Part of a small language model's weights.
Size: width 512, MLP 1536 GELU, vocabulary 8192, 37.3M parameters.
Architecture: rotary positions, untied embeddings.
Training: a variant of Muon for these matrices, 5962 steps.
Each number is 128 + 24 x the weight over its row's rms, rounded and kept within 0 to 255. Layers, rows and columns count from 0. Numbers have three digits each. The size before them is the row's rms in percent of the matrix's.

# layer 8 MLP up, 1536x512, rms 0.0739, rows 1006-1060, columns 384-511
089:110117152122145053143140137133098161177130145116137083147143118136104123115099178161147136120149108081132126130114144108145108107133109095174148115122124094122093103129086093130143148125137109130129150135127140116118110114152134121120159200159073113113109171157135132123121131096152123160111193128116118107081126135111111148146178137168126112175172164148139127121163148164147131143122
094:153129132135114139137139119137120130129098149137107110153090107118091109105109130088104139186136114090160129168132119121110108106172093114144148169135103099137086118132128150159113123121114111122139127161147095140118115135120158088091123142146089116154148118137098128113150113167140148114132106125136140136135141128117147138197138140120150131120096157089147117114138127118133129153158
098:110099131115147151156072143173088124150143098124130130148115120105124107081071081148146081126133124096159148114112138139156112083151140146110126117174101151105143131137119130138139091161166114122135129113161136148133137159136138115192131136127145101169118102126103136124153106124103096134166088110151134165129112150134129147142099175130118134128123072145130094128164145125120128114132
100:169085087123099099123118153116107154111101118120151111187129159113117151138137112189152085068165115141125139095177110154099068121140090142116134102149157148145124141148123154116128134145093137145165123152140130114123140156104110161151109119098138125145112121165113104117145155138120114090121108170130110129136120124123111140101123133071117113121153110140137144161118139156121149112138
102:140102086123128144122124109109118143141113123189150116174110107114161122192094163105125101174090145124147134137175128151096193149088140112158132167099088164171130142147152119162123101112097158144146121121131118126185136105138096136078126117107116152121135098087138154106133113133138114109104154132132141112152133122144094111071130154138117141134151131153121133131104144117142113138178
093:119133097164101102108126096143105103117134096115150153126158148150100131120099075110137163097112083125110122146138113140122106128153106120112111103102117154100096125099111077101133163144167138167137156145091126136143114178107146129153130108129080093145124125115103132126137093149156121125154132138094141128119127116133159121151122141114121161064151126131143137131123169119134136130147
109:142150093085173086154106143110135136100122149140108108144118082149176069122134116161128120164133156093140132151168119128152112135096134121133149143118144159167162121112126138136113105139131117136095127104123130138116129143130144139103145120108154141191103134116076156098129105122150059105159108149139134093135174125099115181137115096114126129134157111130130143125108158100077137176128
096:115108118126130130115136107141136138100111128142146106130117172125160165100115131135113098122146087106119084096095124139130163123143099100082135186142133117179136150155110159120163132113117109140138173143116083147105110087153105129108094105144112091151132126092114135139086099105122109156134092144122091112173154144106115150115108171108141139126157115130115137094111126121127149100147
107:091126146091108142128134135162148165116138135071139083138173077152149097101121172107127126133113167140163125164151093132097096167144138141088166160109126137098121092155139119121146123154163124132085110130136107128079152065152136161116116141136156136095124188099126119122089127163103139127166128140127084107094128128115143138141193131104124139163134132102104144106181109125143119129122
096:101123140174129122138101175181106067100091130150149126130109135081164142094184123134120121178174134124118093153090155161144099091143155138133112136094161150137134188110149099175143157150091121112062122162121131117144115105129112147073139127106134113143142130081175138091149145172102170118157124159113117158161121140137114125134125153121106132099144157107123114150131172147128111112150
094:131148142111108196115143127109129120114096137122102112136098151139089162116105095151128172165174149154128175107159189158150120134106137114109131158113108147129084143092150120181106140105147128133139119145093068146115112080096106167160092105082165116179136119152130100111158139099129132140116134153125102107143152125148182183155136124194161117094158169118126132123111123161189099128130
094:098089142172130092143101176140178097129138091112157132167115140154169140155125135112134082128092145141097106153133113147090126116111157101132159117112119114089108129115115105116105142136109113135103112198143095167173169140129116129149105097155139129107132156084126101110147120123104128157168143132159113124139106133108150124142143151160141138097149123166137155111130120175144183136137
104:141099158112132102077085139100127101083114152154121131172107078137086124139091124132138095124148166169136118103089179122123169143121137106147142111133084129106132085158144133147113127127161128131108116116135092115119125117126140112131139149157128135158117109168117143148160096094116101133097116177160117129101135138105126112145140151155178132088156105143142135100079102108155102162100
113:109103125115140107121088175171097110119114163135109099104182118150124179121143130142124164127123138114107129164145140174121104118161139157138136116151192162121106124123115123105148151134145111157138149136110113074137115155151140172130151108142115104092112074155106150135108092150166142144153127133132049181119107096123144120137135114163128106128120142073060105106100103105084150118129
104:121178123134091119136082147133167097135134096126134148093117151095122150154094165121115104133154091140145114163122155171103106131107132128104150097092143112110149103149080150128137096127121080136119124129158128150148088129116150123139084117149141142116128137109105163150109141109125135151157142145135155151099081103131088107118141125123153107138131184135073115164134129136135127111176
109:114112136101138135118156113109128097103136162127136162120082156119105113104178139137101141094117162138063126119141125151162077135110099114146150104106107132091115137146131130135126127118142174123124132083126099100124127155148147092134118116167130101122146093107146168112140122146193103147109109152129142154123150164187118147177094130133117139129144105099136171123124124139132126126100
105:142145141138113099107118099122066142101166141161131106156124147156100130111139148166125110136133105114119120151140109130143107100104140147094146150122112084111116136096136143143121130093141118066105156107112110143114127134121114088114141130145145135100135113143099154125125153149173104149115135115137144106146133166134109157109123099140123154179102139162103107117081128113105181118126
094:155129116113134121133162123113149126119095125155128106128162177118114139136134081110103129156141130113105134123154155149166102138139072166099125129117110090103125119109100123109110141123149101141089089117079153148142091147167125114139099072131112131144108106119069150116070114130175125124161212121124165160143099124128097099142139106133152109160099164146125147098138140144115140102132
103:113109127120152106161137115108090142091092128171138116148112119113125109093118142109135141168075126141107106113148150179123145151101106135139174155109106208177126123142138175152137194128147116092103112166141135137157078140137110120111134132105161164147102121058099125131113128146088110117106122113103142123173155126114124199132093122137154143147131116157108135147150119136143130126150
097:146147114104139104147143105155123148137136116137119144099139142114121126118131149090133092146147103150099119137116146147186157128100101136133144109135142118100124134156112135137134110096100128086158142096150179104142060169124161098149103135114156176137155166096109117122163154110115146093141122146113149075132119091124110131107118157145095132141185189145102131155133143131074160104153
102:096083119145092165135107162142130125107120129132136137116126108146192092092120186137120134174107130110106104123161124158138147079128143098136128111136143141104115155125103088124130119129116134105086096126119108094133106091128116124109134120132121119146120113151135140078121092141140134112120061174153133092109085172144113099144156084137127103124150126157093138147132138165109097156144
094:167137106112108124120141103124145115140090152121131164105119154087109079122153129161170099137137137158094199115134134172085133121127116103171139176107115125149136133108121143127119105141115132135098114132132118125138152145077145073128161108123135120122138097141131175163118135078129168110168129143167189110179132161123127093130100159150118120125113124111166119126160120150126097113135
105:139115155151138128138121073128083119108149150083115157115113097120145152112112106090162153125112129143093117115126120156143101107082084126105140128122149125076173149162128144113125119136115110090157143094163086129135122127106130131140156117162091102135116099119071126118125147168142108123078112127142151111124126140135153155157097131118121121133134119124159151138145103125113136144129
112:143110100151181134150147146161097134094076124114100165157095155127138138111095131108113141103134195147106118127113143100168133171145135128106144123122111133098096088090129154160146106128130145112112142154100142104138055170107150146136127138092109116091169137156131147112126147139125102143089159110158095119172126142126095147114140136126105121161093128090144143150114113150084151091122
107:117140138088107125160108139145115076126144087166133109135143110125149125124146162135169128139142104160186088175140132187097089090140164168123167147138116130127105152133132103093136146126136096134121143141113092116144114120126120116148152113118132124161140103057103150064135090132156144107120145126112105129134153158133128155127087096132143137158135140130133142155090112119131117137145
096:147162106130109160116090112129167124097163117159136136110138110092122125123161152135098135108097158079143069098121101169101067111124124122114106128198167083131095128141111119118114118099178107112118095115121113144154113148120136119153156142137137136174136064126164082150202113130095107126108119144160131089123127134091117145125084125113105162144152127095100129139136168175114116155112
103:134122129128135103118139137170132117087122106119161130158134103128156132144131107128140092070131104127097124145121129117113102130101152136146135122115160147125104082098140127119105142146136165123100129119116107135088098116153073129089136138167087115127160162122101172112169109156143168137171107154103073136118136120138112131159121113124135152163112111115097131092107131133138201145119
096:100158126176130154128106123095134098102109101120120100208164093102172149101093125197127126121170131086136147150150162129156104144139105158134107131111091128130135147163158138093157119139167139178150127171136148111168150118157159141116143121127102113115101149192072148134113119126128128132096126132155107104111131115164136138117123149102123089155100112111118118110121116136116145111131
099:119163114117153115155122141151122176092103129150092123144162129101157148101102112108163125106109132103117152097151134166124138125107134121093142115103117132104118114114151112164141125105189106111111098122135115136136126128169093099140111116126131125139091136154086106122127140175141164179166153134138116113138161099065161158121130175161089112167129143157166126135128177151123085086122
096:144125116138121102131172152082138112122115129157134089101132145111112128132118119115126145131109123150143137141148099168106134099115137097133130097131123181161125128122130139082122120121149132139092131177143088139152138108140093155104089145134156172122130120131111134137120096119132124104097135098110131125094112165083101134078081105128126087091136142093096077132114087137119147130145
103:154123129113094119141099143141178150164141127096143116141135162153133107163102138116144111096143113143117122119131144138134115127106129175141127133111127148115084149152128143136139178139127145131101086123125131107103148148152105070125127106112139123084113142142153151146117146102136139119079095109132118096111118139113127175076134126107079106136124087099089151116092146096066111122152
100:136152097117100124112138087131108110142103125150137110124115123151098174144124115124116138163132125095105094127081167164151097116092143105133159126098139137147154120131145072118151170103146125149144171132149066110130132134096147126133111096089111086091145100142132140105097179121125106121121142117122081153118127092121139108097106152118170115091072147132135117136116146082150119113130
097:088092110151140094118112125139121126084123117129091143131130100102156132142141079156131105163147128094167170166112108139098115125110122135143090151137140112137117141176153070113128152086101099107123143102127135130136115135123143138150115107125136110163120141137132144113144172117145112153112129127159147119145149157073139172131149144087140114114084099160168140142155165096112100116129
111:104142095128151117142132156101114035138125111177128098143080108154137146100111151103158170130098114151135087114179124141152119120104177151167126091117119105119116135141094124109138115186120144135100115129133100109098152105174134156140117114096160146131116089145115156157132151154130118135166105120108135108119158096140127155154103165119165146126136131147102122119134126139121135151139
101:177160134100135147159138171115150090173115157139114155127103138117161113162145128092154157120127079132117156165099133122100117124148148092149145100086145138139155160091111116138129108148100099093126136123137121105152161091127109159099129118131120081132158138151113148155106075134136132110148120094152125109149100100114124114114111091085140163104125141133117159133149100101148132111134
101:109177144133098112109175098128130111113145152141091142125127093137128146125111157155121093129135147129129121144167132111148082152106119144144139116176101118112092132119141146092127124158115096164120098164108118108109094082102159148118101181152118077146159114139108128115097104121157129121104140148153139136130135160090122106112100108123146116069143114128147143131140101113111119145166
097:125136110098139114159084138188128135152148112143130132121144129145151136157154137138124120111133137150139106099109165134146131134155101156142098113161109114127106145124116105132098146144145089144121153116117139100180158129168094151117146144128124132112150149130091148090139145140108131172106113116128120080114100114085141125139132136150138139095159152091126122133156116127111119153114
104:177145115168114132113134111157190124147171152083143168157118130099120134180161124112122113127119142070138110105152088153131113142124141094124090158164163138104110157133149093092105109173137150109095110102127156132142151142082092159140167147139090171150148102153139131121099108101075140102132156112144127114111155100151113112156116133126132107100132105106095129088109114139101120102117
102:153160143133123128141102097143085127096153175112118110120111119075149151108075171103095103112109155158158167139090121115136136148140109128160131181123128147160139148133096112179103145172112107120126139117154117158151129133158151133109144166119129110135131124142085091091106121077117148125092154145171138145158142152172137141113128117102112125124135118166108120123195132117137091175163
103:109157144119118117108122083146117104129100129128114120157189131122107150138124087147112108131224120104115141097109101125156137177140146140129128121143126140100198142078145082130128154123129130134148160102111107114143182147139142109129142124088129146166117111175146109095134163130096152120073099172093138132102151146191146098112125143099140150132102126116162143142122141097116110105123
094:158143108117133105127127171146149142101099129139147028089126150118102157160144112119129129069137138159117122116168186137139111104120143145106139129110117102106128120132125093130084139111114131088133110111156112134137108132088076170121123122139142107121133120159123125124118150171139120125125120127146116167100148146146099131158134117120123122098120130133122147071121164124108110119112
103:135148093122128132112159144104132099163125090144124151177130158083139065134197145125147117126166149108158103144095133115156105123110103144098156133135085109123152161109126110120125166130121137145117106111120145092138102119130137107101138154081084132098170093150164108151098075121117144140151134111114143107124162104137130144092121120126138159127111145144162154116162137143109147160147
098:141119082093130074103104135131103085111055148146133120105166082095142138136127131123112124105163164123108117128121123146141118114087150127155150119107126150164134110162151136146108135166123130109115125137150097162145149133155135204130123120136130103110109110126081135116112153171119122119122088180109129081153103107112077146107115184134122186129117127156130125114127146128150141114128
098:160150152138065144082137119121125128135134156118071138167138101126169142115138134120154132207100128128112072119136107156128097103080170113115133146087125132144148106151107111144124093154119105096108102139115128131112085135176115141131113107114146153101127110098152096152078100117131157128116169111126099085172148095115132144147146141093147116151136095165070137135108154085169073110131
095:143100115143083149120076148148108123104086095137126137103129148098089145188161144099168145158165128163137097096129138114138117191159156109114106146094104185171122163136106110117115132104138094123107149135115109076163114141132107140096155110115099098155128124127136176128147145122098123162098109144150086121119126149099103142110098131118121151168113108123131114125130142116136106135117
100:144128091118171112155098132113096118116162128098134085110137093137148103097157157123106061119121128109148160141130160144118104147126118136148132133158110177117145151136136160167106139127125124105155124145083131106170112179119128138159129156169154157103094092102131138124129131138149132133124117136089135152141176136094152143123090181152127099113118118140139129104114103127119117101127
104:083127113120156103143112159139170096112100123131143163141152108151138110108147124161122066126110134155134155106129104156133109111147117135138158162143081120147111123118165111132125131121090113126171097132107147115113096132142136098140164187111095125162115113085150151112128144091149104129132143153101121099142083123114125180161114103114093121077114154109120150130090112101113134109150
103:142105135140201174121132158147097080100106107146116091162108130174105127116140080102150123109159105132101062089136136118155098139143138167108136129110132139157194125118138130118110142155138142133122113136118145145163107139113136133142124099133112091112131163141148117122120128137126128153126133141114119143120139122153108138115151084103105137105137109123122094167126101132127121109165
107:135134160141120148160149138135075133120113178110187110135113146115160123086106085161153166121102111129148090135097138126133102147160122114121124108131127119140139131166110098142163109126130137093171144128188092150175130122141139115130112121089152128182112115118081179106136126149079101124142151140118148128177116161158078122151093148155101132176155114141105102131121117147139153071089
100:124125163098098069133115098142114124103115128124155137114127149106135090134149127095115102106119138113162119118154111157127153114149149113125160144108081142114149111181110150108133139160116124141130145122134120154143161107134129100133095099112181133108093126160110161143086093183130142124101090111134165161140134127127093108096113105140141148157147157110129143136137113155095138135138
104:138128118093147135159094117108134145139145137071138145118174126121090149116169151111149077076145137108107135114121122104127139135170132159131157136110127134126142156102139151080094148136112122125161097150128135121116160166106117145142127125129225123106139087120116135174135138088112097121080138126111132164189091183119110156131124126122133173150136104086120137172115132129076148143104
101:125091124131115159119126166135119096151096175134116102141129088118139125112130127134121140144143156141133162094088144112142115095108125118085149110116067102119096097111147133108109139110164145138140126184150117124136154148139153138142154136101116131142142118134164124139141124138105132117131103101136129149106097108121176164145158170187142084122165129108151126151156117146143115132114
100:136139114107123118139116107140126139119115126107077145158063118129108171159125124148144079164124125139103111133127136154117123143132087132162155118080124149169143116133130102094114147120139137100107141085103141132160163143163086098087147098111120136093137155128101125117119120128099165122129128140133102128171080149090128143109135119157143121117098141128113119136162167134092139136164
095:120173134128118133075119170156138124137083147114131151142118127156129150139135156133101129165086162105085113157138172163137122180138130149186127163120098117108127133153135132100151138130095162132165144082153097151145170175118097115137152140111099155134117114097105134109093123163107128142137144155102114110110100129118125127083114096145155136140153072109143144127139152143144131180110
104:170119104130133092138133103125093132127133097124141105159067089141111141101132112135141177188107162123134147099141135132159100107125128114153146142124119119133113111121147118143144178098153165132112169129108136098145120122140120121127095112140113146133135141131088120147139147120137121129115170175112102131132102078125133105159137137130072150106116064117084156166089165134121136097169
# layer 8 MLP down (transposed), 1536x512, rms 0.0469, rows 1006-1059, columns 384-511
093:119144073149126130136083148115142168144168119165130139081117095135133138116111105132136024140131151126109167090117157100135091129097115138146147118149135150154168093117138105106172112145116108166130140144122124114087107138133154110157095112097135126098158125153139164152102124096123129119166140100103065126134123153142147137140120128129137121147138128120114095127116095105150122152165
094:099113109134117147088098131145150163170106101129092126131113088138118099122110111162101149109103127115146120111106112115129141099097104123118092158113133120126158175122140092155102120119147150136110182140100180114157124144117140098163127126144086126118151158135110111129125156176108129152122152119106061149127063155096143123167066158118092178104097112109135107135115164099083152159126
100:143110161102171140102174124104130134130159146123120110149153142132142179111126119118109151109169119142129141108117118137119123095094113139095145141087113065126153096158076114161084170119111097142097068138117127109114119141136136127146069134110139120102144111137080160126121151160144126139129125116075121107094143165126114121160131136165111116123127072119134127121092142151103146187143
097:150092157157168070134106137098114081113117153124119137123141092094125122140150122147098161142110126147133165145083160111135169141154090116118130155155124106134118101123097111101102104142149171121160144110102114106124115159146126114116164135182121137120103110136132126114121170147107148111122142097167144123135129141095099145135155126138120126133154115131118103156159138164138123158125
101:097120166156139141090125118138143140152146134103119131162078133050143123146132144115131144148107142080079147120165096146138131136157127151122155137140127151143146101102162165110132112136129156138132113107125123058142157103138132113112105174147092141130174113125168132141141088139094141165159093128164112117137137139176118137139161101143137105115069130181113145151176199125131150119126
092:129134127155126115164139127106133133156123086132149153107163146135135180109114149143105114121129111136143155133129103104135122108100132119143137142143119091129150176110117158134132148093112112102145060130124135125110118137124153130106155154110166122115134108145111140138139109115150159114137091118119117113133127137111121159128138133160122156126131116120146074142133142120124135138149
107:114085117122123132117137096130135129134135158116110118111098126118163145111105097130120156125134095128133128100131162080149123115130119137119156142128127085088111139136090188103164100153155152123166121098148134135127088114131095145101104106084122151138119123081145110119097145145148130113111099127133101129079117137126120169136166126131119129131100137133145162109127111147124069114091
096:090180123110149179167092118118121110098150099149126097122153187119151110155120120117134083113133153135144164142103122130109117098108155113153113142153161122124116099126106124149131098156162100126095126124142118140109150136109155119172132127142162142108122091149113180111099079131140145122097125171134153124120085105133102140109156118119133176128129114130115108135151105126131132140120
112:073137125141158122149119140114125147128126109100169135149094142131181132172150127130149117129106133152145154138150128107145092155137108126135129134114143094116121170154125137165157098115085146140161131083148117166111129101096122141139135096148125147146128175123116130134138102162122136115101156131125127138127134137133139136160105125143126119142170122142108124122117161113101110118114
097:129114071142155109101160127117158153160182134121152153103133096145122143134082168175135131105156108113195106114138115140146133132118093143137089152103132134126131119134139135170111058118108117139106083097089117103157142115125136123101080111087147134148098118123158126123095113103124131108137159124163136135117150115130148162147118133115088133122095141100125106184122176089149097147092
094:123132074134137137144125135166120190144150099098085148131127165115139112111161171103142135090121113089122117161129166108164113155082118117143124139143126095108105123112132092165102158106145098107116124104101142101151155148104174094126122149121130106138150129110135170108137127127097093163124162152143109135110110128093133117157109162101136092175133104139129130152121101138077174108114
098:099147131156148114108146154148165120141119139099154171132194130102096127144137132107146103144099145155125135175086109140128117105109142081123115122136167097132146125136099156115142132146194124154157084119077140113143149124125137103220128140113111125102089104094101116138125122131090177122098138135136129151127143143127137137111175124136128167130135099129135124124068146110144159127109
099:128135119126145111137087138133138115181166135124172113124152144166153165115133135118118093105102133166140136115126114077081188126111148093139132107131091123114129178120152137142151120104092144093119155097109173133096163130125147144114133099131112167127108094164110101147076146092159133122132140155074101127152112156162144123107105136177123127150094120057147158137125169168135156159130
104:129172080110095101104144151105128135138122144146113097119132141062122133119094139156101162131112126150143115129075117142171152123132110167141153133117105122142116119167120117135129138144137150174154133129143133144159139158120135079110140099145089131124140129109172127120082102123129117153090098106135131114116134094141140131092128122129166147165144139118091095143096105171139140113143
102:121133158135119159140085109098149149115126170155149175089155103157156124130118114144109155107096094149144148127117156142087095124161163161165110160131100147117125115170118178105114104131134144139120125119188133142142108144089080149162126141175122136136110135142108126131177127129153129126157111129102116102118100120152105105129126126149103101123103139153152165127123155146120143146144
104:106142163133172143109121133100193170119131133117135089125113172157135093138124106142136184114155134124083131094120117139108138168136150119160147126122132125146177135142117078163150113113138167165149151122145126182148159150156152130133104135102114122142129108069126156110132103163111106155117138133135139132100112169104172129101170102126116119142149136126122094113110122166107123096127
100:137084136135102115113148094116127127090159127175139115167121134091131164162147121160120132137140148077129140132158129107082119127096089134094109133104153130123121169161129129119145117126105117159127114143133134085087129103148089135156105121145123132121155182068105107127098148175136107123106127162156173093147150174170123136090170086095136112135161090127088157125096143094167142155113
101:133123168123116119116094151087124111180170121134110125162119121138088125106192152113145121087125125137111124113071137118150103149091201164130119088098101111100108208143124131123187129087083155137171144080150124151143085132130160128085110142115158132159115113112134134125099173151125124118152133087145102140141109152131104131107101138131134187090121128107139120111131157123101107140127
099:109061108178143142139127108147114128130112168129111085157106153137151138133135141131101161149159099103124159152107122136093098127117095122139151159133136165147183144149131116132113132159107133135159159125099116116140124127128128144136135123158141088131128143116126118109144153119125125104109109112148130149176149118141124128127142133121143115102162127125164097165158093082131145115156
100:131165146165128135141143087140121117091096147109084087129159127128125137118116125145129136149093129133135101075117105141121162106101171129123125118118110096139158111121148133130093095143106110157123142140109079124145143167160146107092121088149151139100155126140099162148125150099093142155121115138142149107127130125135141174131119139115155106148090113117130153152132108134088148119118
098:114144132135168133129171109085115102135120103151144096117122109101143102142152131130160147113088095128149162121139105114124127137157135129107131146129111121096066115150108140110122102108125109100130141127093089110120121161156148152090130145156111127156138140166146157116111158129070157133091165137133154103143180132130200118116105121109139132152172133125135127118172159095139132110137
090:143112094148157152116104172174134078160149108161136152112104110128112145130086141167161145149133113127156126101086109139138133159119147118125090116111103132143133110155107171089083105171134140127124121100178146159166112123126120098138101129130119145164160142112143121133131118105148139160154137119107087125118110116153130144158128087124117125148130127157149125160134106114129106129151
113:103060164151069128114127122106140123159122111139107121132125109099106122103144128145107148112115138090166089169137107127151117118102132138119155087136138117164175130118138126145111141160160121124134130093126145168135143115125175103126151137104157108144115114136130116168108103117114105127101147130135109186147096144134129125133111104121086126114119134086117116113116122126141150126130
106:100133115135095098096127118066142112134148085157109143110107157110143151119133126139133141096104107097120143096171142134111164080140122148074099140122113152120149109129109141125147142113156109133112160187119133128138156145114113152175148148148150160097148150136110152124121150103107093102141125086133179155138100141119106111164115159123113144157123144179102113160136137135092104135156
099:126122118128142137087087135139140097120154150154164125138114141107105116143166149139122102115091095140141174126096126139124127134085151109123104122124089138112097137138089101125135117161165121094128097155116118123156166136096120109138116136143124129089116091152099103165193111160131153110138108107132121103175094128091101129171123099169129175152093121123178133121170125118097154140145
105:141163117107128137073181130119124097134130105139121155115139140089131138137122080133151142134121107138138081087174127205112144123101151129110127153142118166162156168139109107157113165165131164113112134169139111132134100142074143098109127154111129096132119142168131107133125123102102107121152122147119119101158147165096103147187165135092114146111132143158126155122133061111123110099153
108:132170129115123112122122162164146092149154126165173144120089137117119126136114114126150138099108137124095135118174135122150122076122092157143110158167131095115180122128133124126144104134157122123140132146125104152181150127140110120169117112108116120109124143128147152145160117152149132166129145170137145122089126111141135101112094124089128190163122131136095143063071113148145145113112
095:117124118156173121113157097145184143118089124095123096140135121119108142131136103091144121069115097109123109090133143103143129121201130109151093132103151067161141115147139096105104143135149125127137140149117102127105137169158100131133138103103127088154108150161078110147122142121148108137162157124110103135152108116127116155168116121165097118108134126114120117113133131130129160175121
091:123097098104146154142108147134122106144160112166132095145132131116100122132160140124134111148113184119169120148137134073143142124099085109158128153144119156123154166130089113110116162137156142106114150119119140150158174086106134111136155102120132173173142117104101147092175129130152150137137110155058110139129123151143144104107124102102121179177098135099176171161125143142092132128155
101:101120147137101106145131161142134165090133112132095107121157119159106109136117093108121124131129125116147141126124133124116159117123088150169141152130167174160104102127162119108149129154114139125127172141158162159147136153114119103154114150165117110145131144140087166125189101124111114117156139109164165175174133098101133137082173134189144106156107136139153099101100104109105171128129
100:142134096135132106155160091081138144162091116091122141130113124132126125161110097099137116134112086133119146133145099123132114152174139116130155173100131121132128127157130091158110119139118099152094085146127142192098112132156108125110130165123151155147141093140142140108137125133103118137147144098113132143149080170125143159116105184141106153120106151158134155124109137119158111154133
098:141133115116158107146103142115151141159163129081126107146110148168112145111166098117152117100120145143118129129141069071129148150105135094157149110100135134164146142133116160128161122134114182071136097145154105143111143146126094145165113087114116108185160108142122082116148140073125128147162112123144155171129133147134155142131102127117078117136130106156117090151086140146161139184141
092:170136122143119144112160108115093086097147149141128140089122103160100139131143145111091111113138121142143118132157165147123175099136138157142159127117115089130126092106109125181105138159103155114101158089119156152134095171138125112147104129151131104166112117131115111087133164157178115142085153153179099143113159140130099170134105099151124143114115140133108117128155130136124111107106
114:125140126107175132122089124129154138140128130123089140091121170144125115107144112154149108121102147122128112116161135140148163135121162115124092100103152159145140105110134137112112189131158114128113100167110123124076112127097119128072148077146128148149116087142117111111125143135129096120145137102146144129113101132168126137164109112110116127145158148132120141115121156106139137147132
101:148115105111136113132091160082063151137134100123121124147095138126107084143110164112165136138119139075117162103132166081062109155134154129136145161149124119119174126153118129166147103108195147098118139123081158137122159107111144141116115100127117144153119127129083135137131126128128126095105136110099159160131078145119136090102082125088122108136157115114149149106128126107065101112104
103:130131109137102130138108139168079156103125135109115098127145131164101132124127140171158089140117169142159153156149132099135142152149157125096140127101097163131118145097157154116119097163140148155122143159093143144123155146159152070129089144116136108138153123124138154083096106135123101110095111175103102125132106130106089102142144123102100127101149144122139096187106120145115119174142
100:099167074110120117153160087122157142141118151118143118137133110133139116178104113137119103096128118131083105130146107118131132126155125165100146130134128148096133125133160125128129150117103146114142116108113101139148117110109138115113129110128109166117089144163108124126130128109167125138128103142138094121128145109140098086144130102128148086115108130136128113150106079143104112091130
106:098155140157139102142126122138115145101136142129102125154127136088169076135158113065132104097147119132132150146141117123128137098143147134135123121130127116150169113144087173138159095098132099101092132116106113113148136131136133098141182138141140149118140119091107093163123170131095127104179097121126107125134124127144119154111123108133156134133149163157157163100135138147142104095142
105:147101083125115118158130155114107148149091122111126133126129183105137182130137128121142162124110082095103185159158141134058089138134151125120141165080130149134119098111098147134178146148132120115129104149133121123135114168116134124117163139139152147140135148128146089154109148101116160122116132107095145106106151170134154085132101148136149131151108146112136141129160147116131134139137
099:156172146153150125137082149168112109172168131142127117132107161106088164128119145167141109137137151109127119067139134131105121117108121123113138117123125129136126136197141137116140146148097170099132136095101125170137149102114138146134105097120149111136120101112091134116161079100122175108124139112080124122122147096121117153123139167138174177137154128141091114131129073107108128179174
095:157135107160111144114102109106155146128136071104122122117071140125159111148159119111141122131128109161140155157168103125147135121116121132112137163147138146106102157152114145148137191125105121123122148101140123117107134144127119169135140104108110107094121133159103111135104179122109086140160104135077125145105133129144084116111111134107143090129134092138137123154169150171104140114119
101:143151087132124153126134104088118110104130077135106172109138076131123106152143124138127153074161154142127135106165150136126104137133153124116141108162115130156133132158140140151099123118128102145123131110126149131137100108114141160119176149100142178115067091147090164130109137122112139163097147110078114156136157125122149115111119112136124096143127119121142087088144163124121119140115
099:131080158150133157132079144124187139112161114129100079129191146145135095122123110124122180151112132063153121092110105148136103123118137170078122096111140130108121074121102154132108167121113103171144135109155113117155142134129138134132155169127114093109088069137134137101150145126119159164113137120110102131125154127144144188152141170093118115168098124106090113138111166115133120147161
100:092121108169122120168096093119144129101158106143129148112121133102140125144190126121179100115182144115159113138122134130096140148143148117077144114143131148150121146133138088109135130134118133157138139166125079131148095161168100111145090153164110100172095166143162101119122163092105128166137122128137144119154114119106142123164147161183055107093111084160120129081131122131121128127123
097:111153084105095121099134080062139124106102123163132112131105107109159135122080185134122107101122156091113097144117130139126148102129119141128125131144100093166098120169118140101151127130164093142091134127159105137159123121115144115128127124108132137154137087158127158096135137119135107120131156100104086130120097147149143104144163093163142123110146142088168155201107118115108119163102
100:141139083122170151139090149129164075200084103094135102162146102159128164125123128132115154132117110156116176141144113139117151130177131163116160142112100123123141117154131139135169128129093079117147123124147138081136159107114131174147153152094115117120157097115124121128169110112120139164126127154097152172152130140143135131119102137148148131139128130141129098133153110132127131091100
106:141159131098096153105106118128160184099151094109120122072095115118119169141139128121162172132109125179096123185135073161160162146165134112133166113140128111087158118087136124140102156151125116135131142097137120150124137107146137113130160105124161119147134118131095143112152130131141121136155114136130108162115145157101131171107141123131109103119109107111124152118117098111130122096104
109:159125105113119122125101145145132148164116124121086165159153133126105148123091120145128139132151123121087103155163148151153130083140135043165095102111127117114108127143159100143106096111158144118105158132143112129109109125124123136113149113118142179103145129121144120151144129129144096124152146106100133119125123109134139122139150136144085118179142132159119129148158130157115099165156
105:133093129097153083112151143165127135144150102151133123123102135177150127121145155110121156093097108094133118122110087137127168132094127141124151125124142164115148145130150133129152097165169112140140127122123145156134082112117123127137118134162126105100098149150129112132118152159097108160092135133099128123106156119150148119099097119149149113137136171107142155145125133088098114131159
101:156148113156107141111151147107131098127097129129159136132105152132173163122115147122130122132132157112133137133173132185148167121141161120071117130113123086132136156145127150117054114132139144122121141107128116146111141101095121094149100143106122144140130161100149117119079082126133117096123156143156147156097127130162136092153103113122154187122155097106127138139126102105128133122128
103:141094177141108122139097082128124126149083109131153196104144073132119160119152138100118130102159131155128096098123124133155116097133131108101129109147060108102114147129163126127110117143090166143107130157113113074130084143151165134189159116122083137120112105114078142145132141106160127119128122149115164115131137102164139139149127112126125141148109153139102101104145163123145102096149
101:164057139155100132142175151142126149132106151123120110148128114157108171145170081179136122109074181091127145111096144128136146125137110110127160119188109111136152099173135135115132101127118163123129114094123110110122148125119168156098121124166148106130114171133110104127119133082106148100102122084068132100140132153163130101109158128118152152054118153134145122163078098156150106124118
098:173095172099124101117114114112146118127079109132134141108108104134185147128144141114091133121123116150175145118143105098118156125117150135129135167090170158138176118112155127107114081086138134111116111096138127134138161095117139086112166144114183144115136147146113132131154140162158131116144116149092139131109133127121111090132153127161162158173133145103159097121130155130115103131158
101:101113126126084115109117140134086135143174116134118136150116125110063171145115119123119167142121105194114100146118105130104132105151147147133099138107133110095151050107117134139171112085130104119144158127124145061129110142137124111143111129135136120153106140101157114133126107138138138104095151142154116183157098155097121132174121122150125134117090161143138167141129127120162120148140